Weights of a small GPT-style language model, trained from scratch on English Wikipedia: 13 layers, MLP 448 SwiGLU.
Each number is 128 + 32 x the weight over its row's rms, rounded and kept within 0 to 255. Layers, rows and columns count from 0. The size above them is the row's rms in percent of the matrix's.

# layer 5 attention value, 64x160, rms 0.0549, rows 41-63, columns 0-159
size [ 92  96 102 103  94 113  93  97 100 101  93  87 104  97 100 102 109  97 101 103  98 114 100]
[[ 93 130 151 129 122  68 125 126 170 130  88 151  93 109 129 112  93 175  73 134 151 172 157  85  98 152  85  86 102 119 113 104  96 132 118  67 167  76  90 165 117 120 143 109 168 158 167 121 100  78 150  69 120 132 223 138 167 104 117 103 110 118 107 200  84 173 192  92 106 156 123 109 135 143 134 144 135 115 163 218 111 108 106 138 153 149  97 126 153 134 129 150 135 179 156  93 129 158 130 160 139 149 158 129 113 113 182 117 224 129 105 120 159  85 117 126 107 153 116 154 146  99 124 135 197 157  95 147  83 156 100 143 105 130 116 104 134 123  97 153  95 159 193  95  32 161 134 108 136 107 100 143 169 101 139 162 114 111 123 168]
 [100 116 161 109 119 148 101 122 156 124 118  83 153 204 160 173 133  95  73  96 111 138 161 138 173 119 126 158  75 184 109 137 157 101 129 124 147 187 130 167 106 181  89 146 165 168 136  75 116  88 106 137 147 111 118  74  61 126 120 131 157  80 133 134 151 104  81 121 149  87 122  96 129 150 166 188  32 122  99 129 149 148 141 127 119 168 124  95 162  75  91 150 156 132  74 139 109 120 166 123 140 103 163  52  32 189 168  59 120 109 152 164  91 126 143 141 128 206 114 114 133 153  93  86 110 100 173 114  82 136 130 117  93 113 117 141 123 168 133 179 155  86 142 125 104 149 102 126 141 124 139 159 109 122 121 112 113  90 167 104]
 [136 144 136 138 128  89  76 132 133 119 158  61 174 165 128 117 165 162 144 142  94 154 117 164  94 114  90 145 136 148 118 137 132 140 144 173 162 142 168  89  65 163  91 136 139 140 192  95 125 131 133  94 113 145 107  65 189  81 144 135 127  99 100 177 130 125 178 132 172 104 126 126 142 171 137 181  86 151 140  82 102 125 177 131 134 144 109 148  85  71  97  70 154 164 159 130 106 157 126 133  34 142  93 107 164 188 108 126 146  88 103 128  91 104 158 139 111  55 137 155 123 107  84  92 190 145 160 131 121 124  97  87  85  57 135 183  99 152  95 131 149 158 152  97 171 126 181 115 112 175  89 128 176 137 161 133 119 152  67 117]
 [ 82 110  87 134 168 110 184 105 102 140 107 135  78 127 129 153 132 151 157 137 150 131 169  74  80 129 136 154  98 142 131 140 145  43 109 114 123  95 126 122 148  99 128 111 149  93  78 125 205  93 135 125 150 171 150 131 153 120  98 127 142 106 165 152 158 176  65 129  53 173  65  38 114  87 105 114 110  95 146 136 127 153 108  55 162 108  98  91  79 118 158 117 142 163 155 132 128 124 153 154 112 173 142  93 107 121 125 106  94 144 167 196 147 106 127 179 148 136 130  96  83 133 149 106 110 145 144 113 115  85 138 122 129 155 162 145  77 144 121 177 160 125 158 131 162 129 194 144 153 118 118  49 129 126 180 173 110 120 115  28]
 [115  66  83  89 152 132 124 118 138 169 102 128  92  95 156  81 138  85 146 136  60 130 143 140 172 105 164 146 145  63 113 105 164 150 157  92 161  49 124 101 116 148 133  74 134 123  80 102 127 185 164 151  94  73  66 135 140 155  94 157 108 180 139 114  95 173 211 119 103 180 102 119 137 120 119 150 107 156 131  78 129 107  51 155 139 159 109  95  87 150 153 140 123 178 100  91 167 121 148 147  94 144 128  88 131 125 122 108 145  98 103 150 135 142 117 176 134 154 123 128 112 191  67 141 134  92 157 124 123 135 102 135 118 145 103 109 104 141 131 124 106  59 115 126  83 141  80  86  99  24 109  83  88 115 144 176  95 158 113 125]
 [132 137  90 108 117  87  96  76 105 178  93 133 153  92 128 163  80 175 163 102 146 145 145 117 106 130 139 101 155 111  77 143 127 149  96 185 119 152 164 147 171 127 103 136 151 101 174 171  92 128 174 152 122 172 120 143 110 123 147 102 137  99 145  90 107 153  87 151 170 152  47 131 104  86  94  92  47 125  95 109 127 168 119 116 110 125 140 146 160 179 107 120 106 163  98 111 121  96 137 156 162 134 125 143 134 195 155 166 155  88 146 115 212 113 116 170 131  49 177 116 159 111 158 190 111  83  91 165  92 179 156 173 117 163 198 126 214  96  93 140  95 105 153  84 131  91  98 106 172 151 118 123 137 145 123 149 152  92 132 127]
 [105 198  99 120 129 108  98 153 127  83 143  81  68 156  72 159 132 111 123 138  58  83 124 105  99 140 108 165  76 153 146  91 174 178 114 114 105  83 117 113 119  95 161 112  96 102 110 105 127 132 138 159 131 117  92 122 152  80  93 147 118 183  95 148 164  98  99 128 137 133 120 141 153 131 101 233 156 120 177 204 190 156 139  90 147 195 126 127 134 146 140 105 133  88 175 129 136 137  92  91 105 123  90 171 111 134 171 153  78 110 178  83 146 171 184  87 139 103 113  82 147 140 157 134 161 118 164 184 138 173 111 147 109 179  90 107 132 118 161 113 144 112 119 119 108 144 122 123 165 110 177  79  69 105 145  99 140  70 171 101]
 [135 137 113 173 139 195 124  85  50 133 122 134 125 117  73 134 176 185 113 138 151 122 133  77 127 100 173 158 128  94 145  96 112 142  64 122  78 131 190 225 114 101 128 144 126 181 139 115 126  99 113 184 143 179 132 146  74 118  57 135 152 108 162 173  64 155 156 145 154 138  94 114 129 157  81  83 110  90 165 175 103 116 179 176 121 187 173 164 105 103 106 156 166 150 121  95 141 133 160 110 132 149  92  87 104 141  97  86 136 141 110 116 138 109 127  96 141 100  90  76  91 171 158  98  77  67 118 107 119 166 150 110 102 118 185 125 151 141 154 187 124  90 125 136  88 138 167 120 106 138 112 142 158 132 116 111  75 149 109 125]
 [114 131 131 144  92  67 139 141 110 156 117 165 133 138  99 198 102  94  77 161 126 124 123  96 115  93  86 143 151 139  97 116 136 125 147  53 113  96 139 145 155 108 114  50 177 143 131 134 138 122 120 139 108 151 138 131 106 133  58 113  69 152  82 110 122 204  93 203  93 176 150 129 106 106 153 155 117 143  94 194  88 126 180  64  83  90  67 118 123  90 138 220 143 108 157 150 154 145 132 104 110  92 157 140 144 100 106 135 120 104 115 147 198 114 123 112 102 113 147 149 117 142 109 153 139  79 122  79 114 167 100 174  93 132 146 163 166 153 159 109 124  71  89 106  50  86 186 157 161 111 138 129 150 110  78 118 108 113 125 114]
 [ 69 130  90 149 157 110 134  89 133 127 131 111 122 106 199 104 173 147  82  83 131 125 161 165 133  86 132 131 164 105 126 147 149  85 129  85 140 116 166 176 187 131 176 117  79  67  83 146  95 139 116 164 151 131 137 122 175 121 145 175 153 162 156 162  98 105  96  86 111 107  67 131  64 126 107 103 125  67 170 108  86 152 144 144 102 171 125 155 127 107 125 166 139  64 136 135 189 137 198 136 106 156 100 152 144 149 156 109  80  84 113 129 100 111 206 159 137 148 104 123 136  56 108 103 137 106 115 115 126 119 105 143 164 186 127 174 121  77 131  79 184 170 139 171 134 159 126  99 143 101  50 154 118 123  78 101  96 171 116 143]
 [ 91 144 141 114 130 114 126 161 125 142 129 207 156  92 185 127 122  90 115  93 138 116 128 215  72 166 159  79 182  97 106  69 133 102 154 125 158 138 157 127 120 165 126 169 133 103 117 105 126 110 128  82 142 122 146  83 116 160 158 107 205 110 162 103  88 108 112  89 148 134 180 177 201 119  78 157 181 198 139 132 144 139 132 132  60  90 119  98  79  83 166 131  86 139 145 118 163 123 146 160 112 150 175 198 142 171 138 141  87  67 140  94  97 107 104 185 171 130 153 161 158 147 107  92 168 163 137 118 154 119 102 108 106  82  89 103 106  64 138 104 110 163 148 106 106 135 168 103  96 142 117 152  99  97 136 146 144 114 157  98]
 [119  64 102 129 123  97  99 166 115 169 145 146 173  91  78  82  83 133 140 120 106 130 103  88 162 107  63  65  60 134  89 146 120 180 109 113 120 111 188 128 144 222 128 104 123 140 113 102 111  79 139 125 115  94  93 111 150 148 134  79 105 167 125 128 147 135  85 132  84 123 144 150 102 139 183 108 158 140 154 167 101 168 102 106 109  90 105 137  91 156  75 141 167  78 128 120 127  65 166  99  82 171 172  98 177 154 169 150 151  98 136 121 146  87 133 113 161  62  89 105  64 150 114 118 132 117 154 116 151  96 108 185 148 142 113 153  98  79 173 163 127 191 158 111  79 113 139 135 147  96 120 146 104  91 187 130 134 173 133  87]
 [151  94 125 119 141 151 127 134 144  98 104 160  59 108 159 118 179 113  66 104 112 116  79 133 139  99 139 109 143 184 118 162 131 106 151  88 148  77 214  81 127 118 142 111  70 176 117  91 133  75 121  86 122 162  89 169 124  91 181  85 143 139 124 108 141 131 166 119  85 112 166 111 134 108 131 215 158  66  80 131 139 159 147 133 133 124 120 141  92 176 119 117  70 157 140  82 148 136 137 120  52 131 142  71  73 152 172 153 140 145 107 115 180 106  77 147  79 154 147 141 103  89 168 101 143 111 134 148  85 180  95 113 106 129 118  78 133 125 103 110 167 196 117 140 178  57 131 133 126 180 140 113 130 171 133  97 108 113 174 130]
 [111 156 150  93 102 110 181 132 116 169 113 111 120 101 183 163 118  76 122 163 123 134  97 183 119 152 131 102 188 115 116 125 194 143 169  98 103 164 149 151 107  89 146 117 138 156 177  96  92 135 178 111 109 115 127 110  97 119 137  66 154 124  91  76 115 172  78  83 161  60 141 126 153 113 150 193 126 120  86 121 118  91 170 107 130 103 151 100 128 166 147  84 122 112 164 194 156  97  67 173  93 137 186  99 187 113 135 134  95 174 131  97 117  77 197 118  39 125 113 164 134 158 138 113 106 108 128 129 102 171 145 137 121 130 153  89 123 101 131 141  87  66 192  92  95 109  98 114 105 148  92 113 160 113 170 162 106 128  74 126]
 [151 139  89 129  84 142 108 117  91 148 148 149 165 104  96 103 162 147 101 147 175 123 188  91 128 133 161 148 139 174 159 161  76  53 138  93  89 111 130 121  76  94  98 147  96  89 174 102 117  82 154 106 177 158  95 149  89 143  72 174 150 112 163 107 141 209 126 139 130  69 100 136 116 142 153 168 164 145 110 125  93 136 134 141 107  82 176 161 124 108 100 160  72 156 120 128 151  88 139 168 127  93  80 103 163  97 168 123 101 132 166 177 157 184 119 154 119 146 111 165  73 143  91 165 166 170 164 121 135 162 132  82  98 129  96 127 131 129 104 116 136 120  83 128 127  77 111  80 145 138 190  62 137 102 193 162  63 160 140 159]
 [ 92 103 102 140 185 149 116 129 106  97 105  98 160 152 160 106 119  53 137 204 133 164 116 185 102 152  94 101 204 130 120 190  98 174 165 132 161 117 141  82 120 169 105  97 132 144 178 190 152 102 108 159 167 110 157  90  98 145 149 194 118  82 123  94 100 144 124 136 152  77 111 106 162 137 156  78 162 111 114 149  98  81 110 123  70 163 139 134 144  58 131 128  58 109 149 150 139 126 166 122 195 138 113 114 142 109 122 132 111 137 127 131 134 107 139 122 167 126 101 107 144 101  85 128 150  77 121 127 141 153 148 143 139 174  66 155 158  83 147 148  31  92 139 187 131  98  96 148 136 140 129 137  90 128 144 157  66  76 139 173]
 [120 135 145 148 135  77 127  99  67 155 128 122 149 118 146 129 131  92 187 117 125 183 158 113 146 174  72 170 144 127 139 103 134 118 183 200 112 170 114 123 124 107 181 143 104 126 107 136  45 176  76 133 105 160  97  48 120  94 110 134 164 122 125 116 122 169 185 104 169 130 149 173 150 120  86 148 171  78 131  95 127 116  88 153 113 153 103 139  73 147 182 136 148 107 111 106 193  85 106 147 132 150 100  96 168 202 157 146 135 111 124  65 163 153 107 136  95 170 151 114 108  82 131 108 125  90 132 157 174  57 146 111 111 113  52 120 128 134 156 118  88 134 114 135 131 140  87 172 163 149 175 130 195 145 117 144 194 114 126 100]
 [ 99 165 116 116 106 118 194 130 120  98  88 126 113 146 147 112 127 131 138 156 102 144 134 112 156 117 178 119 103 164 128 104  93 144 177  87 120 106 114 165  97 145 100 177 102 113 108 143 198 162  74 147 127  79 111 108 125 100 139 101 115 152  87  59  99 100 150 170 175 134 138  64 146 176 128 128  85 125 142 105  96 132 155 109 100 123 119 107  84 120 113 102 140 147  52 105 184 106 143 136  94 140 108  95 145 131 138 142 144 112 110 163 113 148 123 146 204 125 104 176 131  70 190 120 124 124 119 149 148 116 113 131 138  57 135  95 162 140 109 132 107 138 184  76  87 164 101 213 123 167 134 149  98  56 211 112 108 226 143 180]
 [152 179  90 164 128 140  96 158  97  98 159 152 150 138  86 135 126 121 130 154 122 145  76 137  87 195 140 179 120 134 112 131 150 104 112 111  91 162  94 128  62 160 142 153 186 165 143  72 151 102  95 162 146 129 122  96 101 145 136 185 122 154 163 145  95 193 111 191  45 130 129  84  74  70 188 147 152 109  62 129 100 132 199  92  90 135  90 123  88 137  86 125 108 150  80 173  77 156  87 191 155 111 139 134 163  61  99 134 142 217 147 140 166 107 147 124 178 112 128 149 142 135 160 128 129  95 122 133 130 143 134 119 104 149 134 104 198 138 110 111 139 139 107 140 108 107 131 167 144 159 161 183 153 124  77 135 123 118 137 121]
 [123  77 136 149 126 151 108 143 114 120  86 143 130  77 135  64 161 193 140  65  79 132  89 167 116  99 144 142 106 148 125 178 124 105  89 167  93 142 139  34  31 188  95 153 160 130 133 118 117 146 150  75 149 155 182 173 118 115 120 154 129  87  81  64 159 141 114 113 183  96 113 146 116 165 160 143 158 174 191 100 184 111  86 111 156 142 156 103 187 117 156 166 117 161 116 157 165 101 128 156  91 113  98 126 101 121 148 103 121  89 137 162  76 152 102 138 133 158 106 144  87 120 146 178  60 113  91 125 146 119 138 166 158 136  86  77 157 103 136 134 112 173 111 119 107 131 120 134 124 131 137 118 161 178  82 153  80  83 149 126]
 [156 121 131 112 126 138  87 166 132  84 103  86 154 109 108 106 180 155 123 111 129 130 135 158 112 130 159 144 150 152 163 125 154 132 156 130  79 163  83 164  94 121 160 113 152 105  76 144 164 104 163 118 106 105 176 140 197 122  82 181 112 189 156 105  91 129 123 117  96 112  99  71 141  95 126 156 196 162 119  93  78  83 129 179 183 138 114  92  88  78  99 163 128 114  64 173 145 165  97 135 142  71 108 116 104  84 135 220 148 158  68  90 169  79 136 117 127 129  81 122 132 144 140  91 116  95 144 141 167  99 183 111 159 111 149  91  67 175 160  83 138 130 132 135 164 156 147 162 100 184 136 109  94  95 174  82 132 145 111 100]
 [139 103 155 106 141 184 141 178 150 126 151 152 153  96 157 142 136 127  96 148  70 147 163  90 102 138 113 139  99 110 120 137 170  92  82 150 146 171 137 107  87  71 113 147 192 100 187 143 112 136 153  99  96  76 111 120  96 135  58 157  94  73  94 115 199 118  69  87 155 120  62  99  87 134 151 141 138 105 114 151 125 139 153 127 165 144 139 141 172 105 135 140  96  95 103 110 101 168 108 143 115 112 129  65 178 126  85 107 119 186 119 148 141 163 113 147 157 165 107  60 187 150 137 108 134 111 169 172 153  83 162 178 139 131  79 116 128 149 150 132 179  73 142 182  76 170 127 153 152 142 111 128  96 119 114 153 116 199  89 201]
 [144  80 130 114  98 157 163  75 140 129 155 118 136 106 136 124 164 118 127 109  98  91 121  55 142 101  96 133 167  92 116 109  75 165 154 151  86 124  73 122 134 124 178 176 166 150 118 171  73 178 124 163 132 167 171 129 141 180 160 104  85 112 154  98  55 115 114 162 173 145 159 111 147 123 135 124  91  65  91 196 167 191 160 139 155 130  60 117 138 106  89 118 174  96 130 107 153 152 102 131 154 123 158 164 135 109 118 108  64 101 104 157 208  71 178 123 124 107 120 103 106  79 157 147  68 139 132 136  98 157 173 133 130 122 121 144 144 100 169 110 165 210 109 105 113 133 107 120 144  56 124 134 134 115 133 185 121 101  90 150]]